{
  "hidden_size": 256,
  "num_key_value_heads": 4,
  "intermediate_size": 1024,
  "norm_eps": 1e-05,
  "positions": "learned",
  "tie_word_embeddings": true,
  "parallel_block": false,
  "init": "normal",
  "beta1": 0.95,
  "warmup_steps": 200,
  "decay_fraction": 0.901,
  "decay_shape": "linear",
  "doc_mask": true,
  "max_steps": 3879
}
Each number is 128 + 32 x the weight over its row's rms, rounded and kept within 0 to 255. Layers, rows and columns count from 0. Numbers have three digits each. The size before them is the row's rms in percent of the matrix's.

# layer 17 MLP up, 1024x256, rms 0.157, rows 793-899, columns 64-127
097:152089142101170041080137111101140165137104184172099141143100156134120110087141120081123146118149144070129107148142155120176150165164136147123182140154194093115096122114112140128121130112124064
100:099106073140130135116148062172112098167147113106121132066140107128116189126121134087143090158112120160139131216045167152146141132126118166141122137121112111129129190111156107173174127151185138
101:137146140113151158134136118166153118135128143107125095163144070075144095030118127097151154081146146099102087133120089162101149169144126119110100145129103089143119174134179139191103115109126168
099:148113138066143126112125195127153155190112173140119116077118133125150137047156111135148175103134107141054098130118159145162095132131100113115094105138077137129112138147091167158122092158125076
105:123179158127115144150055174189130155101146070158202139191112113093131105122187112144133149197156114138052099174131131087142120112139162133126160076087122130131120135142112097113082155121164120
103:087102092154162152118162152097132145155166146131164151116145181083109128137105152042118142124114133179130121119141135119155145094159138093103126138155141145123115115072080078128139100190144069
098:096161105078128130147143089134175160079094075132161193083117136154098059186126111122132112110168116158110125091127131151039102109115160174139136110183127138134133111136091155152115153164115165
098:058163156110100103123135119073125140133068133137179104166112146143138155115127137188154150135110136152186150126124070073101162060174112208120076141141169135145162163111154155123132171095154128
096:135113120136150150133110107105091069195146184125143108121158133135115118197115107066117054131110154109125158128105127102069150132132152087102171150077147095191146115094177095191105137102102119
103:134177096093141108074128143080138119158120139158102122126108090068070171137117125130161151145180110121120154123134104083124130085131195121125056092154067146139159136053111090110109148162124144
102:157121123183131112123100060114148126205147140154179188161069076114152115233112103184170067098159185131089076123122138121161110085187170148100129131147101098102144106134117129078185102155145108
096:095076105099159075109139113132051154154188106147115093122146115144104138078144147142171127145074137112126101143122118120128145091064128094114156145151180054116139158165080139152136083115141162
110:149137112156140062160090110154137167135135139131091093139168115099117127122121172172135113148113156115125135140178119102111147168147084131124133079140055116136134148102170136121147082068119068
107:177125103136139110108104162103081142123146172162132134177142065134062138079115067121134145113141134137170118099138151134181173130136177174129103115121130121038185146137086119105067086146084166
097:166117138102147111131164082148074148141116135117081127087129070108167106166108158134165109157122102201097159147132160164124110152166128096108148084153129078145119166130101118074049108170094106
099:136153107113136120138119090119095099058161117156157132067121117138153094136084103097134132114130129089124155130139101147101089115172139194114086137133091065176136140129117105137125144071151138
102:164119113155158113093176139095104095127177036132107055102103139134177143163171099053097111145099146137197137166137063083134087149164105140152151152164108104149144083119059093142075145115119099
100:126169179183120171112160149116137088131145123121098122136093092147121139107089075137158097103133079214158111149134112110105161165102130078062103138082127112111105095100131175036117116139133197
092:121096110170116092081125120201128100176084141165099125143093085089135088163146129151126112103109140121136094126132096146059083186168105146129179060107174189145084101154157103124123135113103082
090:107112132113096113095157117180118127097082140162082162118122141209101148158217092166158107143115142093145144152157148158102119176137157145131174080104090116146098152120097064175114164102107091
100:104129176115098188106105122110153138095142113148125132119082129184102164167130160123211122128072095167118140193132090100140166135151161104150083118107172215165089149114132160200141124204118128
101:105139146163139136128141133095089140097100206129097083182167098167080200134127107169164151153211133173138118109134148092159133062133087138092181117158098139148080162119089165185200076174147063
101:114137079198196148117163136113179167126103132153115169163169119078106182069128090110167126091116160162157125112127078127167120086106128151145141164123152134185115158115118190153094113074100134
106:187150167117114145140097129101140154124133120127178106165135101119146108162109135141166146086054141160145179085094156139131116146133086148119118115159160123095182138133156139108144165120125071
096:090128149073102081083130104175102119136063124171122144105193099096153118139116167153120119109109143167117138154143139124124135079050124118075141151089185136111157162068148149044130141139099171
103:096179134126153118152118138170170090149053175185147156152185119161117105145082152171139136163119156137157173071142160148114145110161121110098101095091106085105120070096188133129148157100139116
096:102096071102081094083113117136205153124132123170134138155196108103146135131084137126121141107140140125163076119123163121120149103109116144141164180136111110154142125177127170148128104106111184
099:081152129148165136117059087175069119112143103136109172120124167087151135126164153160171166084150126142062141080120075112105167174127189155095132149125090126145135128124108220149073143178100119
094:105131175119115162113136068114121066119127100131113182044161160084115120153125146147173125157110143078158099068149095129150110100151127123071129176163196121121121152178110136109159111133161137
097:107146110117098108118109124120120123150101073158151123134119114019128184090085105131144119184084174112142098139080126132082063103121110122217054166154170177124125142095079068088121128124118099
093:162129148100103092148201122157133137165177150154011102062133167085104068155162112100167148111084124127096172150204122130106147118152088175087121100118101130110141152154080115119114149103141132
102:164118196112154096114152114073091123146168106060154129205124139128207184061109100159155162128130114099096128131180134122092084176166120140125108087117098090110162166156128105179134098155167133
104:109131113138175123162074053120090076094119139139097141147122124157164152124130151192214107133069158114079137171130160131076110172120089183163130131110128153081185160109154069140123161169085134
082:116213110109168153152119110131195142152159119138093139152110173143107124167150117138131153079101073125170109138162128159114160102097132172133118087141152069104176146139153131145138138145166213
093:175099073134144139161149151139150121229116117177126128092177143148128145134105136164104169134127119112155154108118122154123103178185104157114172102092215139112102126112106161114173152230139110
103:116106095132142128131093103111111201158170187129073099119143133176127120119200136132152115091069123114165089140073195163119078135160125062150148129143115149095149195108134092135134146159122127
100:204131139088116127101169110070120081180100108146177091106133144093106126137155117135163102119150055134191078065164122166135140113098119148097155115128119052129153066112107115116142146095133127
104:119085128153153141105099092123115146111118172138189072078151088135071140115171082182136135180123156136097140150126126156123184125112192122146083195097201080122088102095184127060087162097152127
102:074139157115102150108105140123115102191150126145157154138103184117157103130105151118133120175178164092131150156160109154122104109198148165143182141151129122110134120126112131150110103193063100
113:156062117112130103138024098118093118148137160151094131190137097151127136137136109125161119117082148157111107142164197078143162127111146107096096081173172126139149149157174162089089145126100152
105:192082127072149084162130085122128102127109105155144091136093078058175124116119104125151229141129145113079098120201187165126171108106108107052124119105106126128170090154104129163097129195175169
114:155121140171143127071150199085129171159124109109149110158120155103191068093121162182109067152197099160145142112142130169118139069168177113099145120106082144134161067013139173145108136079152103
101:113106092141090089119168179102129110172097162087107131196107207130124059108115140119125121109169118130135145122127096097132161144153124065072147137195094164132129141125109116135137114061159089
104:089126100130155139118142142093136139082047151141145088148120158141168106072130127164136166112115102139113132153137145117121129111127091145088102204120101164127102144139165145060151145068117130
095:122132142149131106067140109158076129159096141138115145078152090127130115104157117168170194129104116094137103156102177099113187124127106140131088148150174120137188071128131113104131127153139093
098:119124120068068158105175134139137077164175122119147111181124184152126077128129165148129109098158093127184140185138156136186125120142125195111160055132138104119106189140185154150129172127085130
111:105131142129168124057144235091107118163109109186110093117078166153086168096138148156146147133092147100087155147063161124159165169121124139094112121154109182133153131110167137162131167104098116
103:067136140106113110117166098102106152144182117127100077136110100106103171194117145151100113118158142150082126120164108107213116062160147131124147097091080081122130102146147082159136126134094113
102:145165133127131129071166152151090145158150103086157094108175128135141151120114096158146099146093092145145083128132080157105107111092146142122161136074108130062114135169127106231180085175138159
098:126200089138148095131096106087156102131132145158114090100126105120090140162140143144193093119115169118137048133165188155117108156109082105104171058116098110139169146132099159185057140158159100
090:088160101142085157182128088038141109133127187116165082111176122149128126042138133119105196126073124118075160100162165143116068140126085165119078144119187145107136173138156149135096129112118132
098:059160074113156112114126088149149184140066123185134175171118108153131096176118138178109116092143194131162203093105088147173132133107153132091101139189093071111150202128114107140130154108158165
089:097111187109090120104138085133141115087139104135077120116199170143091132178126137081132119145176161161119075138161116159147137129126148107158134073153196129160119128170111101132093134133159081
097:081119068145118127061142123045153116174111191080068145086104116138191123104114139127138112161114154065134160165118115175110179107162118119143102117143102116070077116132161129140094116128184152
103:111117132145138153068172150147106099136111151176141083175113155215149109168146100103126137125176201108138110125084118054128150106182142066089177133112080119112048111138101185146136120145129147
099:095121126089145116096144036128167126065078118165116136180144134058146051122136152164099134103216062119114136102074186110152114092167178142138131150133092126119113114170194149117122125092101140
098:182163155062082138146133087120154120170112129206110080071136128116138136145140149148103095155150109159140161156077098125134147061116103192144081146163133185150129156102193175136139130106074089
101:120140153111128154169113083118089136086159129088072157111154101087107157101122154106132091101156058106105135154177154127079150155116133086151154055115146093105139073198094121142122140146085139
112:107116158160141084199128091119120176111056137139170177117078104126161159156187081100136213115160132155130100082062089092138100127079083160128142129165134107114140095077110083127151095185155115
102:081092102137157078125089136075173171157112179117092173057134160130066165139091062157209113169096098200093165122106166101147129114105136139115121132120069140159060136122108103119099122107077108
100:162161142057106153123114140122117103142078144060153044053098170121068114188126142090101059148152152098114157113150137163089101106193096063107157132095112064098138102141142129134099117209101118
097:111129124109117115148147123092134144109133110125030153170132083191137169133134157160162068113121121173119124121127118115132126095181162098080106102117094098180200109110124150109142127116128109
097:161111130122156136133053183119197161095079211110137159134081084112065145115125161111155111177149117149129135116119059084134138135109132150114142186151142131135121119162161119077107092142130136
105:147064096152124127148103155148121113136096170076125103103102074107079105100084079155149184152147101125045174056109165110136082158197119112143125148078136145145146149094133148127138130082097151
100:125152115153082132111136128083141128162133149098131114185124146142091114092106140180153129115144105108106209095158126139080128156165115164127111137125148184153139100102132195091088126187084123
104:150128154123126109098152208160136077156130152073115152079106132101100169145156118110163126118077184152103096176174079107078078164155132134079172121121119145145137113149161141060112083132126142
094:131121073116158133149129147110084117177146121102134164102117116162154139107115160140061128105113124156155156109108140130145148159117108079142066120152104165123104147161116107119131198155153152
104:176104114142090186157083186152087162148110093124108201167150115174122091138096144175139126074135055094081165134098201161148158110158109195137123097130099181218154137133114117134106124116112085
100:125132160132117117092130105143174149157154127119159221111171103100149123113130129161130112169113093147116141114075145166073114163163112126113167117158136100153052141119086168142094132117125112
101:157070074015177118148130110123109114134182121124143120135116110149126087150147090146195133151146103163109140169151137107093136077157161119124133113143112165131102169129207148153121090108156138
096:066157113145174105154068090090096148095123169177090085150144167103128168127151149110159121154135067149082107101087069137198093081175139149129111180138105080122140027113119096080121135159190132
094:210127092082113102162102095093129133156088126181101123106167136128107099083150109080095175172094035158127130119160114125093126120136120154134094116108130129134095146094203149128122068151071129
099:056084153077129144139144132130111121145132139128139161126059154139091178096157168120116127148142162129180138115096140128128174169176144128036127108078148139184105143073161143160166126120112096
107:183103082100127132101061137091156122115153134146139115158134110128115111092102078072114117112169185163117068129112106138104137135078133118102153104112164125059138110129133105158109113093149157
101:131098104103087146129216112104158066123160143149118076171209154108159184110167138135135091146109170104135112173148121149156079168155129157138058113137198149186152120135122086107126176106120072
093:133100136108137096100141123174065072140129079113144114139111100149172105119161140120101096158142163113091120095187146108105112164101230147082088116103110093177091087100089126085165209120115121
100:137109092096192188152129193077139099193084194120163083090150154140123047149092150109097138128140163148043143150148111145173130147172181106127101121135156142181129113122122097127048140130164132
106:158108101128097158156171130120137141160103118160103159187093106157102089090152118125117129095182153140110140156095078130131066130073174185121115142104122142181069130135176131172147154138166168
100:151110105124175164098086124159131114073107115107116124149171138184162111130055115093113156171087151096134097102189103079151124129123120133088132163140095105095132132174092075135130101113117129
088:138090162093109110136105169083195150157125073127114124161129083127114173103142090155165130122088154115129175085126187120137118106168148205144135169153083100165134077234111079112141096132169139
117:161125186118079137055111053113093088108136118166161105123131146158134219103148129102173140112179151093128100099130183061030127096103163069104126129092125128099129213156145143153089175160086115
104:101057095149104176148195113161113166112143199086120094129119075114111071065170116150118132153082149128171096147150129109152135159137095069122186134092193137115177185116067118128170112148156101
092:169132115098095110066157176113131015160136147158189112124084146139146062163143096073110125149140150109103127162127146111164099102114154163130129131037113138160123072129206112150124110153136228
104:107058183153130147076172158089134162129101118038176155188075106111142029132129095166169091163053132088123096083125126108103167042176092100080083130095144161135116116163123120137102067108228136
103:179118171121161164151104108089134116136113118209104091137145096156127135119116144103098150192148143108088097136097157113146120114127128081044127096114180136136107095152154150100158120170100099
106:190159106182112096181104144085176084112131081163119032121127127158121152051127107127184153164165165069111165108119121173125156128145111109104160158116072109132164182140163114127120141113132095
112:121074126173184156090127146187151094116076151144163107178108128129097162179122109107138178065124139119152127073062146134138152136162062116125176141136178095116172091131132105089112117166106156
108:131173142125104151147162170137138118121105155141128142116125111080104147124111080072151147110104136134098167110161117090074141146180039162193123112112105147106145161130153105112115146105119147
107:146156107115120130126145176145118129119088099135146100135121123111159114050074131150088179081114092163128103134138138073206135130160161107149120132101042132046082106131084151118186155091196183
102:129090154109123085119038101139103140191150083120092123182118075132129110133156159093119166147102132126110139103118134180141083156152114107152116146094094099136127159093177155098095157167159129
104:126145109046162148131175114104081067169127197163069157065154151120135144115159078122156173144123127090142146130037155079114130111130126157120124093136154093117159091144205155129121108081129123
094:171163115088166150093115128124125179152135145143111145159122100163131196186090086121108161150120130150084119126104147113147180149163166137082083138158118090157115060190170156087152076109158181
099:107126112095110141071132142137097106160111120066082095123064119143178114098142121136203113183131174115115089156112138098180141141119141111095093144076084139165128126111103092152184128103134160
097:154136111163138154191113133105121107111141173156105148166135066144171159135181103091151136133071174129161126161089192114151117100165139123142114134150121149145172141100113086120155115101134125
099:123105102141138130125098163076126099151108143164136115216099139149101183194112095109159115149174142150099133124102093094101175144152173154141077127076084132133126160156105120114104135149190112
102:060146084116154118075133071089106075068119099118090127172166103194133140122100124167124164134077173129132150139121120102101159087164103104088140044128153146140147106193148162112161136163075174
101:156059137133083136140114099158174125157107079123073145128148121144097124152089148137159175101173106160190077196126149164142124151139108190156091106129215104118094098109095117139137187106129115
096:121148101152124124122161052132118169122135129200197150131176114128126106125106099126164109117131063181155149071157188136096172103093183161122121145105075152184145138134100109132144109118141153
096:140085128165087130150151060132119188133151155068106125132150182121108173150133101149156108118106168156178172147139129103094129198156114129073183136130099135166119131109156177104160130080068105
099:161144190136113181126072146059106147111101103125200117165155085117132149187116075125138175113056103164111120092175185111102110092143160122083062163132115193120122118101135113097143165164133070
092:165088138126155102121124100132137121164102154176165056164123141169136128130123128103147143173163132164103121129134067093154180077118115120144084124139151151100109136132100141100161169178078136
101:141114106127152105101124174189118094113078113170149092160125164134149147132086052177134173112099086123078183137119122136144116162055121210126139155187136134118093154182146121181122152153129103
108:167131088140220119124146142157115129157158157107102135173139127170088145158158084131077168068106114096076065171103137147130125113102151128110122133097180104157117154111108122127184143115153110
093:140123070102161088097079137175141126164134131150124119138122066107120125091179160160120092145105148120190148162118104108110110048148162194040121160072160131156172146117140088131110119166157106
090:139171143127191135176136159173150152099115116121103093156149111142154121128117110221124158157169111163176159083086137123107109145176136119111155086151131100122146131133137149135149145144142039
104:151118083102123120101203138137097133091175106153197116097122100108162139144083137110145137129083129171139151163112135064082143108126126093110164096078153100156133162072129097176186163156165132
095:163154131181101128109181138071161102108131182124144099138129129100128122097119126129127144154104133176085135141120112109088087182147093094125152151144136101117156118103133130149124097057118100
# layer 17 MLP down (transposed), 1024x256, rms 0.164, rows 793-899, columns 64-127
103:171084144141120174185104107110066111185151156130123083182071112105156180114084148140153100108096108105147151100138164076119204137029089136070113095107141116113077075183094155149181130098083093
095:132106163102112209091104126147108152089128111125179068134097152173162103112105118120158130177125141182097082149100104102165083168107076134100168083141130145151124143168101136152134110151094141
097:086152153230109136101138188128063124089158091117132148177060076125156128102128159137111113161146171101154109088126103139152141110173148160135112149050124124119089103128149134118090081152149142
102:100150156118079115087145109133108135111114114053141166127131168205117145110162139126066164187126132086126131142149161104101184111186163097158174095109129095147083128135084110084142115147165115
101:078136110110144107059187144064132118167156134128124076135145217161114103077141122143129110125145171187179079164137127154138098148079152119124124137201132140111116107066128097132141122165096113
106:152126166088124156114115155048123133134051145098126089179113156173152184141164120158088156134119104134151145080185106114116097172119155159153131145113110145047155129115152143133114107120133125
097:102128071105128154132106121113111134184107102124178094150102111142131144182139154114113175101083113080090133161144115105168173205086117101135171175164101124087167129111185114148108121175131131
099:161102185142163075189154101132136104129125147124132163213138156115119110108073145051080122109173100113104170232121096130104126158129168144155111102149127138121161137149166107088159176147165149
100:116190165129169152149104101189100142169113098139180130169085168146082091158176120091130161134144091110171082146096089204125165192105131110193095124108140090139125097163126143158156100184095096
097:153126079176052109140111146147099140121108106124154050115081114132127084207087096092139119131067141133138134088162076119083125103099108128144129132126169173133189139152106116120120096155197111
107:151186120108123136106135114134139149103175107171204122123146110127160190116133093112052101186149132146174163108083129100121086134083086085118092132159151118100165097061155097138131151099143144
099:158136128084048132100113079090144124065093086093115138151106173122101125170132060067137064181172114167118130097117167121157109125204142110156072128164107137129144104093105163082120137115149116
111:138134140106090127135127096139186132128126086073157137157150100091112126099127128058121096132145090124125128125122135069082105204076117128112139092154146170102131144158125114144107139135168083
108:125144118107076117136138111072126152159183140166141146129038036122143093147129103080131088088076157078176172200136081133089132090091186132105105156112107112196077091077082183163189097164100139
101:176106132079111121111115166122155146144211124080099113082107099135078159171123125113119161167141160139171142230082160105153124122128112148182162155092094199102130121136123086163109107164145127
099:170147130143100199147129177113151097116135142105163156162154160173114085136109118105157127118151136108116121110112134077160177171133122166134141140163110155117144092143111148129137169144149097
101:074177158114081132166139142088117137125070151193141126147091184122102152124130146194132152086081131156135111112123103122113116120185164155175132107093119162126111086109062099106161099148173162
103:135121131097135166162137124164095141067107068104101146090107112131143141140114125146107135141142100085147116073136108167120200139145023145180063072156159188115120126100089128095081200060081118
102:112170174171104086139085158126176146073102151141105107143107163051132164148158073080126143119107078164116115107151145121173084119087146112121137146116140144112136120144120142068055099122136142
099:121167134122082179094185118163150124094086113124164165120150128193131118119122112106095079098171174147161183166131081127084162110057095144144185134126099112143125075164128074119145153147066105
097:098096063166155151102128197179091163140150136083096142115146104118146143164123141192177114112162070148060123111117129077120140160110111151116154115109039124149105134154127111140156172125113129
101:138163124129177128176089081106137142118093169153135112120103099082185108128132095134141115160186122133124145106109103115092087105042164139110074186207142157125103165128165076129138107120146149
101:125125108130139182142133167097106109169100142125147177092104171129106144121152150079141128131103161100128117089137082117104101115116111124045140148110159146168155102107142098170132119119180168
103:148153151104101138082151189159123103065178104074155151160211145059096154065118151114113091158201125090115120122125058131151093132097143166078142137128107122124124100151169103120149118127117129
091:165159119142198128094103177121129127100139152136149130091117130096131093151117183093117120098218137100149116077104111149121128188174211072162157097096043113110107116152116132132105103091144184
097:167064120176116132128080112169202135121195087141119116126105058123144088129087131147082159046139087159114159123140143132168089144156133082156105127153130137186107097090160115132123150053076164
092:135136077123141090173108104193140120141130123111122124147131142042091085142106111070172159096112111116163094142098098108097124181168150089144147071177177103145091175147146077117108199105149144
104:106131094137123141096186032142095092128100120196113140220129038140226144126148186117120106137130159105118151097118125134127118130095139131093150130149150115166149116187051161141142143194100096
100:102180099115111167102117149144145121117074120097155144053120175160146128144193103131124117104120107165093088122132079119120140103191145152108179123168103118144147146099143183170105098147129140
098:137127116153222142153121146207137078105128161182119134153082118133154112095143080094119098104156138117124126128104107151189157139118121131127143166171166107147119089156110164115091134135119102
094:124103108119180186168142083127149194123084125094106170140098094100123156133153171188143143126117102119171086139095148117059147147137142129080154151126133113152086150101093148108098124110137075
104:150094121110136149129134134146107140070121124109123145121164107136103120175177135085170126187127131134081103137168103098100136136131109118121094108108161156098103128156119146052080141091105165
102:110098147114177124154114127135134094213147150118123176174136119153092114120163083080170088117141155121125096118122092154104159120127144083128051117085105129103117080186178183056153107178118122
096:170134118150068180143097153138152135065110127193097149134131143109143127164158138149142126118198141125061088139125121095150214184144077121097179165122118138143131134098137068162101090138163056
098:094087160131118168114118125090149142142068174141082125114138133167125115073111062138114122109054094114149112103162136167137091164112120131140101194120153090148122149131127142110036139110113127
098:125135152133141128127143167084087128116067170126123102099179109102170127080067199187153140114178147176097183092102079111170143132135157070179167106125179132131156111175101164119027117094131194
102:125144121103095109105140165157136204100122095137123145217126118199175134166086147094174140162142110196101079142111136085186163168114192112171196088086083076118130103139109095075118125158152092
100:115140164155091109123118209114172111089098163081093148129129172131075128083122160164113078138099128153091101170107175089078105066080116156160126102114060161124110199162159119154127143102128123
104:113120141108149129060114076121140151088158166182140150112150085090122138161159152147109111138180084165145164167123070100134122109107150223132119108089106145141124118091149162134134172069185191
105:130168153145152185127199147075167165169185169078128127075127130076084155073102146132131076135138126073144127095107115155150141121148122139163144068068142123110073161099144064130125103112178121
100:143102097119156102212193122117126158177095169155164098108125087143114022135138108126114097114151122123162105185080144073098152099136082084073170104126092153113111062121121081136131139153126159
110:121103075172098095157130078109142164124072140135114156122186170140097174134153101173150141105136201114100104164162112125147106132110147140141132197148073135157172154172064148140163103082169158
102:161099098165148090083169085048151118072098124100127159124090081105123165096107114126119135114120101221127152127129133166122102156118069163111053118107144151117082131119133158133084122118184163
105:124181131110163174061046087162139195136159145113118137117108156133086137135103143160086110144136117057135133114201090130136131138192172090193099092114111104128113101132085039132115135112153121
095:121089079093156083129106091125138105170112065104110180190111100107201104073204130182128158126145113125111140159067135088100085149153097131154144058132107166077099145084158118096143056086131120
096:124052180111111110141160143126120154101174127180069139169167101166070104103122075123121093175135199099144151129119100128096144114168137137123165178151136129165134085120109152130134072144146155
099:130096179135156150079094155146143147117107145074052093127094202174079138109148148125173182139141116160080188164125192120137109113059113117126145160182103163155161122100129146102089126052167128
104:123081139131122086161085130110169105144122122079132109129149113067152153149096148081144148040097141165121106101119129142139114161093029121121108112107169155142085100123129175105146179108118098
104:097133126138139152180125176091112120167120123119164146120120118154138099170071139152129198178122154133104223161141120078080054141102090150142144127159132093205154193102118102069149116125162123
100:161137132143108158124118106160159128102198075111171128147106157131096149143133141109087157138148108194149132201107104146075125136117119084139129149103185139137124137142117173182124145202114137
089:118165136181073118165110162114160069153159093115090210163121117123159130166134072168144175100050178125129132152166089155029119152141133097127156121184110150154186117100121079131138144145145162
098:165149065105081105106146061139151097115133125103170160136115093099138141105141105156135177129083157163112162120067131128134200103161064155121177167078129135131119125124149181103125077096139118
093:154170157149131106125150108095054138120119074021161124179045119178147162119053127159137117159136072165150120105135156110125122187113126102126139171136127136072145196178119123153112117096117087
103:152143151140091108142137133100172114064130093185156096077119119163095162135126099157171107162122177169071141139014115204096084130187108092135115160125197101148115139160109084131127073131096118
099:153091126136175132124118140106097140164151128088132082081153087104180115138127090147133073130124125101109151138180129141127132131142130144088115156095149132085077118110107085103159064160122129
098:102128165122098083096089102137123146097127145158110165143167090139103160134136137110103098131103090117142133097076086118152128134180171135131130156137096146076088192121070130153127126151130114
098:058099085130125143133148085086185139117091116149152102175157164157140152126099167145140143138129104131093141084141088174109162137125097083079055137148160087114099137114167153140183122136098128
100:128071180145129168109146222180168099084098119169105136104100100120239141177086106139076170139080152131139117101146165112123163107111088162123124142164126095101166162158173158126086158094149100
104:150109154142200119173091143095084117134194108064126178112121110126184114178158127133153083145164131120162200164087178127148089123129090133161154137140091065125152120102129116078140107116151172
098:093169132110157127080080135091118141155145099024135116170005082100088118110167124145101145110150072125128158139127089142133163150177103145122095129105163136082131124147150122084123126174195125
101:057210078133151080146155123103128143108156144140099192159087108102086146148158096143166165129176149053103077119122192096103203160199150146116120116149128146152115086162113117094113078115159136
101:160068136093149141149090133121086057081132105178185132168138087129109087124146129051132117117177142128118051109144123048053095116106120163132072172173114054150122105148153182114088141126162148
100:165127155094084133141108137129131095197167147104148162094187140129107155136097146120211090102057162114191168141115101119110128125101187164175169172117149072170046101111105090161139117112141114
111:121124154082128074138125129096105097172104091121161080131134127149100060145108131174125089176113080100175088182150124114128082103143111108143140156109138073175147129088123079072116147169107155
101:138118103142104142138125148136214099083112093111109149166130117115091080134141105101144053083099116054102111094128181068083129151143125127067137139144215175142146126110118126207099137150135129
103:108116139106103139146185110124108132148077104126127126137122091119092151128182102133166131096122109096055112132129092158150097121104143158130155129133116119100062138102132090111121150146145142
103:115096123126127161120167125109097140126120116115115174172110173117102110094142159102141145118142126131137165105091129110086151133120143173120075137118146121130101089113108111135141135138082077
097:138129058155144184149113124101077187076138148135120156139134197112144151112201124098124110095133158135125132102122118120134122185124145190089116173110106062144073158134095140047141185144104133
097:105083135057220124133101134128120106131140143076172124124109101085061140155108141092132083087162155093122093159076130149159079147115091167095099102158156097138192109126178175180113116102193164
111:146133148131128104152109172135164076152087126070131108103088126165117144145096153133107139121080144094126134129120163148143101086100142066062175134132100092074124101099070148125143109142149149
095:158145162152117128136122171154187122085124084120140161100155184121102124086093235138168114065133152124137128155130126120126144139140175124125104153150133135136124116125142107064172166098123095
102:109118122150139174133100130134153120145133132180160098122057131087114102115118135087162117113183116163153086138088138153072175146113093128130166134062080116116152144077150180158146154136141171
104:123181164147065118121145141182116111163093125083115146104087130126127135086153134097113158170087087096111142144131087193176140095135136125036181119107119176191156106119085163121123117120127148
106:133083163121140122098141163091153120092167112128163106122096098140105088170070077092112132184152082101140167140130160104197211125163159079076144171138098129126133123114132128100105169122139186
104:129130111104127153139092149089139141166110105136117099043129127104137112113112136116131141125197068109139135122123128115157233144131126119151087121133153008117132139107182071142120147082128150
097:067153168153116088107062125149161172114087093069110132155092123056113106073166106122103106153130100122085155121170157143137167170121117045141131138188196141095136139116107130157174084158168144
099:119151072083056110097070092096126137085137138056162172182139167117107133160142154062099164122155171136130114128113154086084153098171116122149121160082116208106115094167099095104166132082130138
101:110163199156095135049162134123104227147071100162168148140109070133106152107137158139133137127150153089195120150097076114117152108078143129074165115123124094144106171139141134119147150119081116
101:178101104127148128101089149074170127126156105079140147155163165131118136161108135143142108098174055065108110074088084094090090130121116103129136140150090080127138135146075122090132138136154179
096:148129103120104119126153119097079139124094215097065122105207107153150115161143147111178122094194115087121160112097108058103126108050118102110147153110113158139205156135113104076182168072115150
114:073129111134160110176118114178170182155165128153077181149079142131122065152092124134077129155167083143163107093126161133159092184128072098127116109129131152155121076085083170110093150142136126
099:126091135088132155107144165111206144130139161115070182185156197127118209119111098114133101150177148216094121104133173147187128138147121130092170099137068116120144135091121136151133125138137136
090:081122123127134112156091122118130142115094187112139150141145109099174175164141095152170136130111110151159127104107116205037105060163158128087132155085070142130101108110093147176128129071141157
099:114162114152157119122149072127118118124131169174129172076157126157183199154144144060118089124161091141132133188114149198094087128109144108099097125128147123163116127118064180163159127073077189
098:182147106111124151113088085140112127095120163102160107063112152097151174147111131123142121082114101122174103082092147107140067127120078162115129127118138179149168081108160088162112115105148122
097:112144090120165134160182157082167108157082114163149219174113092132150144117120164086143126106083159148070167154139106167081065111124120142128159185157058198123136125073122120142172130142155085
105:132147095093190110118141146143140176203156101139113150086119108166130159105116148232170123165143139106097101042122131127210162150111137121157088140150159114207085117117111122071090114177186088
104:085071093178177187151106053086176169165173177167133098044128157109111135115077183088152138097135136133126116168162191093115091180113130082103147127123111178099132160124156140135076132115084141
104:143083099097102138149133092127118137089135167133171156112175192072117171174127140101114116085121113124123114106112058115097134079140168109158159132103143160117196152124147176123058184200191140
097:091115145095129042156167070153145144124100062153137047163185090109074082095098137149114033144165079101142115085184099153171103101195137196140100156176128140109117161106103134128134096053193123
097:149114176104119133116158079043089170104167181167099179158131070150113092156160136096126163089169183080173180133099122097119164112161136164188073107178108109130156045146115178127102127132109085
099:097031124130079159175084134154157093149155148050185064097108175140088102125118185119112108080151156116139152119133139187088120148141135130130151142153095137092137170082070080172121125141134087
106:120151100156107154154115138098197164137171181073174124145123176116106117146100141096110103154115102112110200183124137130139109108135119133149097091117148103124155101196184134139051099075164137
097:136095117152127152148110097167159112064049119144076096125179196113117130107156161144127119116143159105095165164155095143100117135115113153153182145064093134066145143102085163124093166095109083
091:183052132179118094120149078130075128125100159108124118134102111083145122174168094116176133110174133101115151122174135138187097102144109104140144127078089169077100106118164125110154148211089103
098:189099145161115147197199093145158117122096149049102122140112111108170076101129077140120142132167050199168143129179150102084085043111136103153121123129155119125180153102170117082136179104129124
109:165121149105147176123139130096120128097159174178092180144122168079115162123141145130103155096147113078125110130104110171158164064064150170143176114126099139116143184158134168113187178118167149
096:126136126100062118068149086162148153154168095060140101090151103164075142141117121113163083146118094131098071186110157050129149114128087218186136128149108087116146140080188155122096114139144088
102:117071124102134071189116127164114136135152124126121143142140115101086145109099182124146167130161105078147153068059142095179195124068166105160229168187137140153136201155119106107152134060105168
101:135122165148074107119144125200084125130172176091104166151157167141117125082075098157124132153179161096115133089140126166116107133154099128113174190181163120096127128092182096163067083111144095
101:152135141150132144161133128152156040172117156118076162147132131126162125107107142152136153077171154143137164147094060118136086099182148148103133126167103102127119105116168123097144136187092056
095:109128167086129010158079137146152161132087116106152072097129134131086122151115160167134162179138217122126138126144081081096128074183127111129125116165081090181151144146075086120136090117180108
111:108078161133100178132127174116077154142089121137090097215143144120180139122112131199156135128168156136103148121134111143139154166163144107162137094148115078091130109119076177152148114114146115
105:142148131138103079189103080238107099161087155076090151137155115125123089085169167125126146079136131181121127145103122172120165132141149102150101140108142094167132119133108124118149123175097146
101:137091180069179112120143081142127115163086141147146142115101151126196181132027112160122099148137122148182136123139040139078128100113137134134165198058136133141145114124107117116146078126154095
109:112134086108176091102135091135113144175141094142113125114187110128121081156139229188124110096125153139124128094175099194098124219161143170153134113100126134109113103195167071149118104143122119
097:171145160160108113130064115109115102120192113088106118120086069117093098118109118148124102121100153088108159197091110121135113156200147147132137154083109093157104205179164090140177125182141184